config.toml
n_layer = 15
d_model = 192
n_head = 12
n_kv_head = 12
head_dim = 32
d_mlp = 768
vocab_size = 20721
activation = "squared_relu"
norm = "layernorm"
norm_place = "pre"
norm_eps = 1e-06
positions = "rope"
rope_base = 10000.0
rope_fraction = 1.0
qk_norm = true
attn_scale = 0.194
bias = "qkv"
tie_embeddings = false
parallel_block = false
extras = ["capped logits"]
init = "uniform"
init_std_qkv = 0.0312
init_std_o = 0.0
init_std_up = 0.0312
init_std_down = 0.0
optimizer = "muon_variant"
lr = 0.014
lr_mult_o = 4.0
lr_mult_down = 2.0
beta1 = 0.95
lr_head = 0.0074
warmup_steps = 0
schedule = "wsd"
decay_fraction = 0.267
decay_shape = "linear"
final_lr_fraction = 0.05
batch_tokens = 65536
seq_len = 1024
doc_mask = true
train_tokens = 298000000
steps = 4548
dataset = "wikipedia_en"
Each number is 128 + 32 x the weight over its row's rms, rounded and kept within 0 to 255. Layers, rows and columns count from 0. The size above them is the row's rms in percent of the matrix's.

# layer 3 attention output (transposed), 384x192, rms 0.779, rows 379-383, columns 96-143
size [ 99 101 111 103  99]
[[ 85  93 154  95 122 123 107 205 101 178 107 121  91  72 151 151 131 165 111 121 130  81  92 181  95  91 171  96 109 137 119 149 120 169 107 100  83 123 155 131 157 160 164 105 143  98 123 119]
 [130 160 154 160 126 161 122 152 138 126 147 131 184  92 135 145 124 125 137 107 112 168  49 130 122 133 110 126 146 154 150  91 116 139 138 135 128 143 135 143 181 166 170 110 126 145 133 184]
 [146 129 109 128 110 115  88 147 114 177 144 110 142 137 143 216 146 116 138 163 104 154 129 134 127  89 147 131  58 146 114 119 135 107 103 152 133 207 109 131 167 125 126  71 153  77 101 138]
 [169 107 149 218  73 165 153 135 148 129 145  69 109 106 112 151 144 146 130 104  94  67 116 128  83 122 130 102 121 143  77 156 138 173 115  64 144  90 122 142 157  80  66 156  88 104 120  62]
 [ 83 150  77 128 170  85  61 137 102 138 188 120 213 111 124 143 128 195  77 128  90 163 205  99 132 153 165 117 133 160 175 134 112 151 148 115 125  68 140 129 117 150 158  92 181 169 107 152]]
# layer 3 attention value, 384x192, rms 0.318, rows 380-383, columns 96-143
size [ 99 113 110 104]
[[115 115 128 141 145 131 124 124 110 151 112 106 134 135 139 106 127 156  76  58 160 144 156 101  85 112 180 167 104 104  96 157 107 113 106  91  97 161 140 148 109  92 132  97 116 118 141 112]
 [ 91 153 129 129 145 109 167 141 164 112  95 179 148 112 153  60  61 147 118  79 134 113 109 115 113 134 107 117 119 152 175 117 172  77 113 116  91  57 174 145 123  77 140 149 116 111 140 112]
 [130 103  93  67 146 179  67 174  72 129  82 171 116 144 109 137 118 117 176 147 185 147 117 123 185 141 168 194 150 129 178  95 168  99 177 187  76 170 173 106 143 148 139 160 187 148 135 151]
 [148 160 172 166 117 150 137 121 142  97  98 136 106 137 112  53 106  93 158  38 118 152 109 130  96 151 174 147 108 133 103 101 109 105 133 112  70 107 141 138 134  76 137 148  67  83 127  58]]
# layer 3 MLP up, 768x192, rms 0.31, rows 0-64, columns 96-143
size [101 102  86  88 102 106 109 101 104  93 103  92  95 109 103  99  87  95 105 105 105  91  96  94 100 114  99  88  99  94 101  94 109  88  96 102 102 104 108  93  95  94  99  85 104 105 105 108 102 102  94  93  93  99 102  92  91  91  94  97 108 102 103  95  98]
[[ 98 141 127  88 147  79 133 119  94 162 150  88  80 104 177 160 134 146 143  65 132 127 139 125 104 131 160 126 114 147 157 211 106 103  67  59  90  49 107 117 126  98 133 141 116 162 125 103]
 [ 90 109 102 144  74 125 154 153  74 152 125  83 113 168 157 140  91 127 125 137 112 110 100 142 109  88  44 124 120 165 117 121 140 127 108  84 115 150 153  99 106 131 120 153 122 107 149 137]
 [ 80 142 131  91 138 138  93 111 142 135 153 125 121 169 128 181 145 126 161 121 102 101 151 164 109  76  65  79 192 124 172 148 113 143 110 176  92  65 118 185 129 123  69 100 135 141 100 127]
 [126 207 103 112 107 122  91 116 160  86 128 166 165 155 149  85 100 165 110  94 115 126 134 134 139 158 106  58 109  91 124 111  64 129 130 155 135 108 117 113 205 130 171 130 170 135 116 154]
 [150  82  96 133 122 136 136 106 119 101 152 154 149 131 149 148 174 190 127 185 155 154 128 110 170 158  97 177  96 136 171  91 128 111 121  93 120 103  98 156  91 177 107 151 140 112  97  98]
 [151 115 116  86 136  77 132 139 111 126 122 155  98  97  87 136  85 146 109 170 137  95 142 144 142 104 138 206 109 140 122  70 101  79 102 128  91 147  99 138 176 148 120 130  61  76 118 118]
 [163  76 142 109 141 143 168  86 155 111 122  78 195 140 116 100 133  45  83 141 123 135 164 122 108 132  68 162 136 156  59 151  92 130 168 154 135  79 115 120 156 115 120 151 154 116  91 144]
 [150  86 154 113 122  59 118 131 133 147 172 155 103  84 119 140 159 125 142 134 180 119 136 139  80  60 112 154 118  89 141 196 185 161 108 125 160 119 137 174 131 115 131 134 154 177 125 101]
 [196 132 159 124  99  93 121 144 170 124  76 125  96  96 179 103 144 102 109 118  90 158 140 150  81 142 121  87  92  97 150 101 126 208  66 129  87 128 145 155 130 102 100 141 167 184 121 110]
 [142 136 117 101  85 120  41  99  80  72 148 154  89 164 115 139  43 117 171 171  54 157 111 135 107 141 116 112 138  66 161 176 104 128 134 129 187  93 100 169 152 175  73 139  79 142 162 183]
 [135 161  92 117 196 123 125  81 204  56 115 132 110 101 143 102 123 141 124 165 110 131 127 127 127 117 107 130 117 155  51 126 121 136 160 182 134 132 118 170  89 144  96 127 101 116 145  55]
 [143 105 102 113 190 155 119 138 106 163 137 147  74 130 128 133  88 124 122 103 120 100 109  86 135 198 127 248 128  99 191 141 173 153 218 105 187  81  91 186 104  68 143  91 114 130  94  89]
 [ 65 164 100 146 219 154 130 112  97 133 138 175 105 125  88 132  98 122  47 138 109  75 143 129 152 141 107 113 104 140 187 117 111 149 137 114 160 153  93 140 156 146 124 202 140 121 116 110]
 [161 135  85  95  69 137 108  61 136 149 134 147 112 130 169 170  82 158  61 116 100 128 102 175 139 113 114 147 170 137 123  97 129 165  92 162 192  96  71 129  91 101 142  71 117 146 140 157]
 [123  73 119 157 141 129  91 113  90 181  87  87 100 142 135  77 115 110 107 160 123 134 125 126 191 130 159 105 151 154  96 106 127 115 160 124  76 149 122 158 112 130 156 170 111 190 108  84]
 [151 120 171  65  64  77 136 108 139 111 141 120 117 159 131 169 136 177 118 149 206 173 108 165 137 108 169 149  83 151 120 173 126 108 102 187 105 159 130 114 140 109 167 121 120  92 172 136]
 [119 164 124 192 178 111 112  78  69 111  99 148 195 122 160 118 140 127  97 141 155 122 111 142 161 138 134 103 134 159 153 126 114 213 122 127 162 101 124 154 151  98 103 119 188 150 159 122]
 [128  90 100 141 142 144 135 107  86 134 130 149 110 109 101 120 100 100  82  63 123 124 161  51 162  77 121  68  82 209 124 120 132 139 179 151 123 175 160  71 140 126 160 122  92  69 131 123]
 [105 137 146 105 113 139  96 110  90 129 137 195 134 163 103 112 118 133  85 179 123 122 117 136 119 102  84 171 163 130 190 163 118 180 211  97 141  93 147 125 174 156 164 119 131 232 134 196]
 [130  85 117 116 156 131 176 161 151 111 152 123 119  89 115 103 137 124 119 150  90 141 123 154 164 124 205 130 206 157 197  94 116 105 151  86 124 140  44 190 123  75 151 145  50 147 177 131]
 [ 74 126  70 131 142 170 130 113 126 151 155 145 144 128 122 139  49 152 140 146 132 130 118 125  87 173 176  90 189 119  77 112 164 161  96 167 116 155 100 105 133 193  65 111 154  98 102 149]
 [124  95 103 158 184 169 111 168 126 130 112 104 127  66 120 156 171  92  88 161 137 165 125  70 107 172 166 105 144 128 194 142 168 183 168 143 123 199 149 113 111 157  86 147 160 101 108 104]
 [124 139 121  87 162  92 135 135  85 112 125 158 117  95  96 164 151 119 206 131 141 203 112  87 136 156 176 120 184 116 109 194 110  94 119 105 130 116  94 183 105 194 145 111 123 137 114 203]
 [ 84 125  61  93 105 149  67 106 192 178 103  98 169 101 105 144 142 100 141 112 103 125 112 131 114  94 123 182 116 147 104 104 123 170 160 183 138  87 160 129 161 130  99 136 150  77 114 153]
 [112  64 120 143 160  86  90  91 148 129 163 112 107 174 176 139 141 116 136 152 145 149 139  90  88  81 185 124 116 181 122 148 188 146 119 156 143 122 121 116 101 173  67 121 131  97 122 120]
 [117 106 107 120 206 117  97 160 176 141 127 113 106 131 125  56 130 133  75  92 151 110  87 152 123 156 118 110 130  88  79  85  88  93  76 155 134 100 139 126 151 108  46 175 142 105 136 191]
 [171 102 103  98 143 123 105 124  83 110  90 128  85 177 104 125 109  95 148 107 169 151 127  77 126 139 159 123  75  76 122  69 130 102  98 141  70 134 162 131 163 116 103  95  89 166 109 116]
 [112  84 109  95 139 113  46 100 130  24 156 109 149 118 167 117 146 104 112 144  87 120 151 166  78  75 152  38  83 122 139  91 132 162 126 178 154  93 122 183 144  97 155 139 109 177 152 109]
 [122 130  78 120 113 136 131 100 158 109 132 126 117 144  85 168 135 122 187 135 153 159 119 121 136 100 178 128 155 195 133 155 174 147 113 121 177 156  62 181 116 152 119 141 214 104  96 121]
 [128 145 104  68 149 136 104 134 119 114  79 138 119 106 153 157 140 143 112 156 132 159 146 115 177 167  90 145 150 129 163  87 141  71 141 114 135  91 105 109 105 113  95 125 197 125 176 157]
 [121  93 115 139 131 138 125  82 186 102 201 172 117  77 107 192 166  95 136 107 125  85 119 109  99 152 174  86  96 167 116 135 116 130  85 137 120  86 157 135 101 120 109 124 141  84 145 136]
 [120 113 134 160  77 138  81 140 140 116 164 137 120 190 123 122  85  92 120 147 127 111  83 150 122 178 111  91 152 202 170 144 119 137 143 133 119 116 114  29  93 144 161 123 186 137  88  92]
 [157 126 112 199  95  86  59 102 172 123 126 147 110 177  69 136 100  79 140 185 183 111 102  97 123 169 113 195 105 144 111 138 158 111 141 179 179  97  99 109 106 154 137 149 165  90 108 106]
 [165  91 120 122  68 147  62 135  83 193 165 131 125 130 119 226  84 101  81  42 114 120  75 145 181 204 146  81 138  61 142 109 127 145 122  99 120 112 148  81 137 146  75 150 139  87 130 174]
 [149  96 110 140 136  89 159  92 104  76 220  84 101 182 180 136 148 147 139 164 115 155 128 113 149 162 122 146 101 123 108 165 149 113 105 113 151 114 130 122 111 139 149 112 166 162 113 186]
 [173 128 164 147 130 113  85  50 163 166  95 127  71  73 150 128  73  77 112 147 102  88 134 136 121 124 106  84 138 123 126 106 151 142 109 115 104 123 140 155 125 166 105 164 101 109 153 115]
 [116 119 145 169 135 180  90 151 133 138  83  89  75 148 117 180 139 107 133 174 122 130 130 146 124 135 140 140  86  94 116 137 183 158 129 126 116 163 140  98 157 152  66 116 129 150  89 143]
 [144 145  93 100  81 111 146 154 147  99 142 138  99  85 182 155 124 174 167 135 147 173  91 108 146  92 120 102 178 150 134 135 132 119 111 132 182 108 151  94 103 136 192 122 169 135 128 118]
 [103 122 122 150 102 105 151  84 181 119 177 127 176 130 111 154  91 158 133 105 160 171 178 190 104  79 159 128  80 155  96  84  95 120 206  95 117  49 165 180 118 141  87  98 154 161 151 119]
 [119 131  95 158 206 102 109 126 131 182 134 167  96 154 131 182 100  80  75 123  74 157 176 116 131 119 115 151 131 119 136 115 212 108  71 118 115 143 199 105 101 107 128 116 127 126 120  66]
 [ 89 103 141 208 151 142  93 114 176 126  84 126 101 166 157 168 174 101 122 120 179 155 108 112 100 105 164 180 132 129 126 131 149 109 113 130 121 145 182 139  70  91  70 126  88  70  79 113]
 [139  75 123  81 152 154  61 168 124 132 117 156 121  78  75  90 166 106 177 146 211 146  78 106  79 107 103 147 161 176 102  81 179 106 196  97 157 135  85 141 166 126 206 151 130 166 116 109]
 [105 132 149 130 145 104  90 164  99 120 235 148 150  81 153 125 172 103 134 134 111 118 123 121 124 150 138 151 168 139 167  69 112 147  93  97 157 131 126 145 120 117 127 193  51 150 163 146]
 [136  71 103 107 154 121  99 149 128  58  41 122 100 160 122 154 157 134 175 133 169  99 102  86 123 129  90 158  59 128 138 146 118 158 159 120 117  64 126 179 131  92  70  67 201 101 143 120]
 [ 69  60 134  85 172 123  96 122 139 140 153 130  85  80  83 161 142 159 167 112  83 143 132 118 145 139 100 146 136  91 165 186 142  98 111 146 145  98 168 192  92  87 148 154  89 112  97 179]
 [ 60  91 113 104 118 138 132 123 136 107 139 173  91  80 142 135 177 142 112 168 169 142  80 164 113 127 126 120 102 163 155  88  85 137 152 136 164 105 135 129 110  91 136 160 192  91 200 144]
 [139 113 118 137 142 131 107  84 108 103 184 149 156  93 145 231  64 138 121  97 125 117  98 173 135 115 167 124 146 135  37 160  54 126 156 115  90 165 126 149 165 147 145 161 152 187 143 185]
 [158  83  49 161 143 116  73 130 167 136 170 106 127 111 143 131 161  70 100 174 100 120 164  92 136 109 105 183  85 149 153 129 153 165 154 123 156 132 104 123 147  54 131 169 112 150 124 179]
 [126 172  59 118 165 137 121 145 149 187 179 139 136 125  82 188 127 149 155 145  89  45 129  96 144 158 109 169 179 146 133 126  89 101 126  96 122 167 119 114 111 165  78 117 115 131 116 137]
 [182 155 147 124 133 170 139 139 162 144 158  84 148 107 127  72 125 140  88 116 185 150 171 135 128 164  62 147  97 159 102 143  74  90  73 102 117 104 102 116 124 121 154 155 121  88  93 154]
 [190 136 149 140  76  98 104 139 167  69  46 146 125  92  91 135  87 144 175 118 137 196 100 120 106 145 158  96  92 104 119 144 156  59 119  91 192 107 103 144  94 134 129 111 122 157 150 138]
 [ 86 133 145 187  95 189 185 182 132 115  53 135  82 146 127 153 146  89 134  91 190 122 173 117 149 118 149 149 179 157 130  92 154 115 145 147  93 132 130 141  99 148 107  95 146 150 167 154]
 [161 107 112 175 173 121 160 147 131 114 139 123 111  93 141 127 102 121 128 183 121 145 178 154 153 144  89 139 140 126 152 132 113 165 147 147 108 172 172 128 157 171  70 167 110 148 131  91]
 [146 125 114 108 146 135 129 151 143 151 105  86  46 161 113 115  99 152 133 139  69 135 103 157  81 152 145 145 135 134 167 191 122 113 115 157 133 136 104 141 109 145 124 142 111 187  83 102]
 [ 84 124 140 116 208 102 100  84 167 147 189 149 107 152  95 122 102 151 125  90 123  56 145 176 132 163 120  61 126  62  82 157 154  82 176 157 155 120 132 127 101 109 174 191 140  52 158 102]
 [106  74 127 116 142 111  87 124 102 146 158 107 106 163 110 141  76 170 181 124  65 113 108 123 119 144 139 149 103 153 138 139 150 101 148 111 132 169  61 148 169 154 137 154 105 132  93 133]
 [153 115 150  62 116 159 115 117 109 131 126 147 172 199 103 100  78 136 118 131 141 129 151 223 102  80  90 106 145 103 112 146 150 136 101 106 184  65 129 101 179 138 143 124 131  74 112 162]
 [120 102  85 174  69  83 188 110 126 103  87 172 107 157 123 128 112 131 125 158 175 123 106 144 109 105 130 115 145 149 118 140 211  85 125 123  94 124  97 164 116 130  78 176 140 120 147 125]
 [108 105  71 113  77 148 113 104 108 156 180 121 118 141 130  74 118  85 182 167 132 107 102 161 122 132 140  39 167 166 135 128 154 131 122  64 117 135 142 105 147  79 136 138 103 164 137 137]
 [110 160 159 102 132 131 113 154  91 145 200 142 112  84 151 108 167 179 145 109 147  97 102 173 144 119 142  85 118 117 185  84  60  83  68 117 161 124 177  79 164 148 149 114  94  82 189 204]
 [136  54 141 119 155 157 135 112 142 114 167 111 150 133 107 123 142 123 137 118 145 165 129 157 138 168  93 167 158 151 181 111 136 138  77 157  95 108 149 142  88  85 124 144 139  53 146 142]
 [124 130 151 155  96 117 141 146 104 101 115 133  98 153 166 184 217 109 159 151 143 140 162 116 124 182 107 142  93 111  76 167 118  74 134 129 125 108 110 108 194 107  89 140  99  95  88 127]
 [191 149 146  78 126  90 140 134 126 117 211 103 154 105 117 136 140 144 130 172 148 105  99 100 170 138 128 156  98 101 199 105 133 147 142 195 141 207 168  96 119  93  72 162 116 143 103 128]
 [128 180  63  53 139 173 145 138 151 165 130 141 134  96  97  47 211 146 142 144 135 112 125 143 144 133 144 114 118  95 130 142 137 189 137 190 147 126 131 164 154 134 174  92 150 175 128 122]
 [157 139  91 120 123 146  74 122 163 158 171 102  98 134 153 132 133 163 142 140 138 128 164 117 163  73  93 123 154  91  93 108 145 161  67 144  97 126  42 101 165 160 118 181 118 137 175 138]]
# layer 3 MLP down (transposed), 768x192, rms 0.29, rows 0-63, columns 96-143
size [ 99  92  91  93 100 107 110 108 104  97 106  94  95 101 101  94  92  98 106 103 100  97  92  86 103  99  98  92  95  95 104  96 104  92  99 100 104 100 107  92 104 105  99  87 107 111 100 108  97 104  92  96  93  97 102  98  94  88 103  96 105 108  98  97]
[[105 149 139 177 158 160 102 181 145 128 144 162 109  58 173 128 158 158 123 122 130 105 153 114 136 102 101  91  86 161 132  91 128  34 121 125 158 101  81 167 166 153 136  90 143 155  95 121]
 [153 155 183 132 148 103 117  90 128 165  93  86 142 102 118 129 161 132 154 161 122 128 113  87 197 168 189 123 161  92  79 151 107 132 140 131 125 118 127 117  63 127 122 154 184 122 165 119]
 [ 72 137 115 116 167 168 166 119 155 116 141 133  76  69  84  93  83 203 147 160  81  62 104 120 110  58 119 203 187 138 146 161 150 102 124 111 123 125 117 105 106 135 134  98 112 133 160 154]
 [103  66 153 117  93 112 139 101  91 130 121 129  45 112 139  98 128 121 153 152 114 175 116 161 138  75 118 186 139 209 185 118 143 162  71 115  71 155 122  96 143 112 130 174 102 111 108 108]
 [ 80 152 123 134 142 199 101 173 122  84 158 143  95 149 115 144 105  94 162 143 140 143 149 125 164 141 153 163  97 127 136 138 139 109 168 146 114 118 147 153 136 138  87 147  99  99 106 157]
 [118 116 117 202 124 137  89 111 201 128 120 203 194 128 116  90 140 122 170 149 175 131 135  89 121 107 162 163 136 107 156 136 135  83 162  98  92 123 124  79 117 128 122 147 119 106 120 115]
 [107 134 120 118 168 116 119  95 156  84 112 121 169 167 113 133 137 109 129 123 140  87  69 167 112 176 178 107 180 125 123 150 130 123 160  82 140 167 133 154 134 152 133 150 129 131 177 120]
 [169 120 154 144 141 121 102 163  90 126 123 116 172 119 171 116 146 180 160 125 129 144 101 106 119  96 129 124 127 118  90 121 129  99  99  66  84 146 102 125 111 119  81  84 150 162 143  82]
 [ 77 131 154  87 183 198 106 139 127 120 163 166 112 161 121 103 145  87 150 195 112 152  66 123 132  88 112 123 117 178 169 167 127 121 147 175  88 125 137 141 113 143  58 110 171 135 106 113]
 [115 111 144 107  94 139 134 135 157 160 131 112 126 161 113 118 143 215 123 109 142 143 145 138 112 101  94  68 145 163 181 126  96  99 219 105 177 145 107 108 110 104 189 101 126 122 158 186]
 [142 111 138 159 115  69  90  70 159 103 115 159 131  70 121 127 112 127 135  58 136 124 125 115 104 174  97 139 175 120 132  98 184 117  96 168 123 162  99 169 154 130 112  93 117 141 106 103]
 [151 104 157 142 100 141  96 157 125  98 158  90 165 115 201 140 143 195 121 154 134 130 122 137 166  97 153  56 123 126 130  80 132 160  78 138 187 116 139 160 155 117 115  66 187 141 106 156]
 [ 99 135  91  87 150 126 156 167 149 123 140  78 126 117 169 113 119 159  63  85 152 146 165 101 125 110 123 110 124 122 118 193 155 132 105 162 167 108 188 103 193 153 110  92 107 106 127 120]
 [120 167 174 130 141 113 135  76 161 129  99 103 124 140 149  93 142 105  76 142 170 164 153 153 169  87 181 140  84 133 178 180 114 114 162 109  69 119 113  90 137 138 138 106 130 205 174 145]
 [149  96 129 115 155 131 153  74 135 115 130  95 144  93  96 191  99 186 133  91 156 103 168 123 115 156 130 116 130 157  88 104  78 151 126 161 147 142 183 113 172 154  73 124 126 119  96  81]
 [ 59 145 122 131 162 150 115 105 136 102 126 182 126 114 149 141 107 149  95 104 102  88 122 102 133 119 140 117 147  87 134  78 141 137 134  52 169 146 100 141  80 148 137 104 132 164 122 121]
 [ 86 145 150  92 140 142  85 132 130 145 157 155 125 145  84 122 140 114 119 136 142 175 130 157 158 126 128 115 125  91 136 107 116 157 133 174  93 104 129 152 120 157 129 121  90  56 208 131]
 [141 121 132  96 100 170 139 191 133  76  99 103 125 152  95 138 149 117 133 119 169 142 144  96 104 137  92 111 142 102 125  96  94 114 116 138  76 169 137 135 128 133 123 121 117  96 138 124]
 [116 184 144 148  88  76  69  79 147 186 209 126 114 100  71 145 163 150 154 143  88 144 126 147 130 131 137 111  96 143 151 154 143 143 202 128 111 169 142 120  70 133 122 127 102 137 158 128]
 [121 140  81 125 159 126 106  77 124 129 108 114  85 103 102 154 126  99 118 130 205 148  86 172 143 131  75 145 101 130 110 196 115  23 136 108 125 128 190 120 137 114 120  73 134 130 164 102]
 [102 152 174 139 139  62 164 178 133 119 169 184 138 159 125  90  59 180 119 127 124 175 122 136  86  85 143 138 110 129  92 144 118 129 118 160 142 163 134 118 107 151 124 113 104 107 126 169]
 [144 120 116 101 174  78 173 123 178 118  68 135 117  96 114  90 126 148 200 102 171 176 112 120 153 170 123 153 121 106 164  97 108 113  66  98 162 134 133 145 143 141 182 198  77 137 160 182]
 [ 74  92  86 130  73 151 145 184 150 135 154 120 131 107 154 131 123 132  93  68 166 129 106 111 107  96 134  97  79 150 114 111 111 155  82 126 108 120 162  54 129  44 140 163 151  60 175  96]
 [132 133 100 171  81 118 134 123 160 145 123  83  75 132 145 109  79 210  80 194  78 104 166 136 123 131 122 228 140 107 128 117  82 123 166 135 140  83  85  74 113 138 103 113 195 106 135 106]
 [193 184 131  73 141 102 118 132 135 100 105 118 158 130 151 159  66  99  73  99  68 176 168 186 205 146 105 171 117 118 170 151 143 162 110 174 120 103 149  64 103 111 158 147 115 166 173  89]
 [211  97 149 111 157 134 129  77 163 118 106 131 126 170 112 125 123 186 132 128 142 104 170 100 149  85 184 117 107 152  78  68 140 129 149 159 152 166 125 139 166 117  89 162  68 193 106 164]
 [133 122 140 110  94  97 144 101 161 123 132 179  90 110 128  66 140 154  53  63 117  99 157 106  94  60 189 155 167 127 144 124 112 107 103 130 118  86 123 182  64 171  46 169 145 187 120 125]
 [ 78 131 166  79 107 179 120 111 115 148 110 105 105  99 115 156 139  82 162 123 125 125 168 136 150 121 128 125 116  96 121 100 107 169 203 190 124 123 145  93 125 112 122 189  43 119 116  88]
 [104  95 152  88 157 149  99  63  85  99 116  87 142 164 139 137 146 157 134 107  61 145 182 143 139 117  98 122  50  69 110  93 157  65 113  97 112 138 118 186 108 185 120 105 141 123 136 152]
 [160 161 145 139  79 106 132 149 126 136 141 129 154 154  83 123 110 158 184 119 136 148 163 116 142 101 131 154  99 124 119  23  83  91 146  54 122 145 166  90 103 142 147 134 138 163 139 165]
 [189 139 138 132 150 109 137 171 121 138 142 135 176 104 177 202 180 134 113 119 107 117  75 102 110 129 155 165 120 129 134 129 110  98 162  57 156  89 106  69  82 140 144  61 116 117 152 145]
 [152  99 127 160  90 160 123 135 205 187  99 186 145 151 115 163 242  85 135  87 137  65 163 119 154 100 147  68 100 104 137  97 117 124  32 130 152 121 121 156 121 133  46 207 104 215  98  98]
 [125 126 131  95 143 120 107 173 143  96  94 160 113 150  97  97 144 167 111 140 155 141 129 104 149 133  73 145 149  69 145  87 153 126 100 179 120 122  52 175 141 168 116 156  96 141 178  66]
 [ 80 176 101 137 129  80 116 190 133 110  93 116 129  63 111 146 143  98 131 112 132 102 120 150 108 103 122 137 152  96 161 122 117  73  63  91 107 131 180 185  89  98 129  76  92 132 126  93]
 [ 76 138 151 134 141 122 125 141 133  64 110 134 137 196 109 175  85 164 126 119 101 195 117 134 126 122 222 122 111 110 147 132  61  87 142 115 114  76 143 104  49  98 130 133 104 123 122 171]
 [114 175 131  97 100 120 114 164 117 126 105 120 130 101 102 150  83 145 150 139 112  98  98  84 137  74 108 125 117 114 142  88 155 133 188 134 131 152 136 105  99 161 207 117 147  67 142 150]
 [169 168 139 167  98 142  95 155 158 160 134 131 128  90 108 157 144 115  84 176 117 129 151 184 154 147 130 145  85 119 144 162 117 165 119 177 165 143 188 131 120 173 118 157 104 121  62 113]
 [ 65 148 136 117 143 127 152 149 136  76 103  81 132  96 153 102 108 201 145 107 128 101 102 164  89 140  68 115  23  95 125 166 172 163  81 116 141 121 110  71 103 126 127 108 114 122 161  83]
 [152 159  94  94  90 125 128 121 151 122 110 142  99 167 130 104 118 101 109 102  96 159 186 102 160  81  76  96 117  77 178 111 140 145 115 126 133 141 147 113  63 129 162 133  93 161 119  80]
 [ 98 106  85 163 156 143 148  72 134 110 127 146 108 130  77 153 136 117  88 106 146 125 187  87 103  85  86 149 149 130 104 141 104 137 110 173 134 153 178 193 117 169 132 103 131 143 122 141]
 [146  74 110 131 128 135 171 164 141 166 139  75 122 106 106 139 165 135  99 169  80 141 126  86  99 116 192 138 113 133 137 144 153 114  98 191 149 186  82 170 136 176 110  81 163 131 108  87]
 [164 131 217 150 145 148 146 140 130 112 112 146 120 129 129 155 172 104 119 109  83 145 124  88 154 144 145 103  62 135 129 140 108 100 141  92 122 148 147 110 102 120 119 128 214 131 151  79]
 [160 117 142 145  91  78 100 135 168 132 142 129 113 104 140 186  38 109  97 100 103 109  70 112 154 157 130 107 107 133 115  72 137 141  84 149 148 122  96 158 112 122 146 146 124 130 200 121]
 [173 150 157 107 107 121 124 132  93 101 156 141  93 103 131 122 102 166 167  90  86 121  39 103 105 124 147 178 129 109 101 139  89 100 143  77 180 166 153 163 125 121 136 176 131 116 185 119]
 [161 129 142 134 132 107 192  86 158  96 146 152 125  93  47 117 106 195  84 129 125  78 139 134 140 140 157 130  54  86 114 137 105 126 182  99 162 154 125 183 148 148 140 148  68 114 146  90]
 [177  93 146  75 130  75 116 105  80  87  98 121  82  82 120 124 141 113 145 156 141  90 130 106 127  61 123 131 162 128 125 164 133  94 172 160 177 108  88 112 134 103 155 161 105  67 172  74]
 [137 183  80  91 118 140 137 122  62 149 115 117 107 114  87 151 138 145 159 130 154 189 132 139 135 122 121 106  86 126 122 127 121 127 123 139 207 135 123 154  93 139 126 156 107 142 170  37]
 [120 111 108 163 140 104 144 136 129  91 159 154 154 115 117 121 185 135 152 135 157 179 143 131 175 157 125 130 149 120  84  57  82 131  90 136 167 120 151 132  53 109 173 167 133 106 106 129]
 [164 147 168 162 150  40 151 132 175  92 126 164 131 112 121 157 136 137 124 148 132 133 123  94 124  90 106 110 139 109 145  38 179 112 104 127 132 138 101 132 139 153  93 105 115 131 145 197]
 [160 124 140 122 175 114 159 199  62  62 142 126 136 152  87  94 144 121 158 135 129 135 190  78 177 151 170  74 124 120 125 133 140 140 170 138 137  95  47 118 171 110 119 140 108 102  99 161]
 [ 86 111 199  86 158  82 121  55 119 124 175 109 103 167 197 124 128  77 122 148 170 129 150 162 214  94 157  76 124 134 170 107  82 178 158 113 108 106 108 140 147 105 129 126  76 101 185 184]
 [120 129 158  89 133  97  96 135 122 156 112 144 133  66 152 114 125 176 114 142 174  84 122 154 117 150 163  94 108  84 100 158 119 184 115 127  94 171 109 135 101 172 139  91  70 147 104 134]
 [137 105 112 171  66 204 128 150 149 160 114 165 127 117 112 146  98 100 141 189 119  65 167  90  96 154  97 139 150 157 134  86 158 126 145 150  98 102 151 157 122  96 108 143 127 109 110 163]
 [132 140 149 119 136 183  75  72 101 127 112 151 170 130 116 137  97 106 127  93 142  59 106 145 109 161 146  85 153  85 140 113 147 108  93  67 157 131 191 128 166 111 165 150 141  92  96 110]
 [144  96 160  94  80 125 119 131 139 123 138 148  68 143 202  93 157 127  79  76 143 168  86 157 119 108 181  80 168 100 112 148 117 146 118  93  73 140 141 170 161  91  76 171 142 166 133 136]
 [ 89 136  82 130  92 170 165 175 133 193  76  98 120 134 134 147 157  96  93  95 166 170 132 110 141  81 152 105 122 161 125 200 143  81 161 136 103 105 151 133 140 176 165 145 127 130 130 120]
 [111 124  96 116 163  73 110 161 139 163 164  88 150  50 123 185 193 148 146 143 164 162 119 152 112 133 117 195 112  91  82 103  59 125 202 112  77 193 164 190 100 172 107 141 141 118 173 122]
 [ 43 125 141  92 135 106 138  59 166 152 118 102 170 110 104  95 144  97 171  90  87 139  94 225 214 129 129 102 148 128 164 109 163 187  94  91 133 134 120 153 101  86 138 127 148 103 125  91]
 [105 143 118 122 126 120 106 169  94 117 115 151 178 161 106 128 152 122 119 133 143 107 138  58 164 125 109  82 124 105  50  93  96 132  86 147  91 174 113  93 177 149  80 165 109 131 130 118]
 [ 76 114 138 132 164 115 144 171  93 121  66 122 146 158 132 197 145  72  91  92 148 165 103  88 122 146 145 151 155 111 169 131  83  71 140 182 180 106 165 110 156 149 144  99  76  59 159 118]
 [154 200 150 130 167 131 113 164 152 125 107 140 105 164 123 102  86 101 104 103 147 209 113 141 175 111 152 113 104 136 143 198  89 172 104 146 157 123 196 117  95 144 102  65 142  94 151 181]
 [121 110 130 151 126  89 140 118  91 134 179 126  94 179  95 180 108 122 161 146 121 195  72 120 149  88 124 191 112 122 130  93  75 156 242 143 168 138 102 124 116 138  63  95 126 137 130  95]
 [122 106  90 111  77 126 106  87  95 129 135 147 229 150 160 119 127 148  88  92 117 187 132 140 102 160 106  85 115 197  78 143 141 130 126 177 114 137  79 179 132 153 126 137 118 127 109 124]
 [178 153 167 161 146 128 147 162 122 106 108 151 165  80 150 159 165 122  81 187  90 172 193 140 140 151 157 149 125 145 113 119  99 122  74 142  75 164 160 154  93  81  75 104 119 137  84 171]]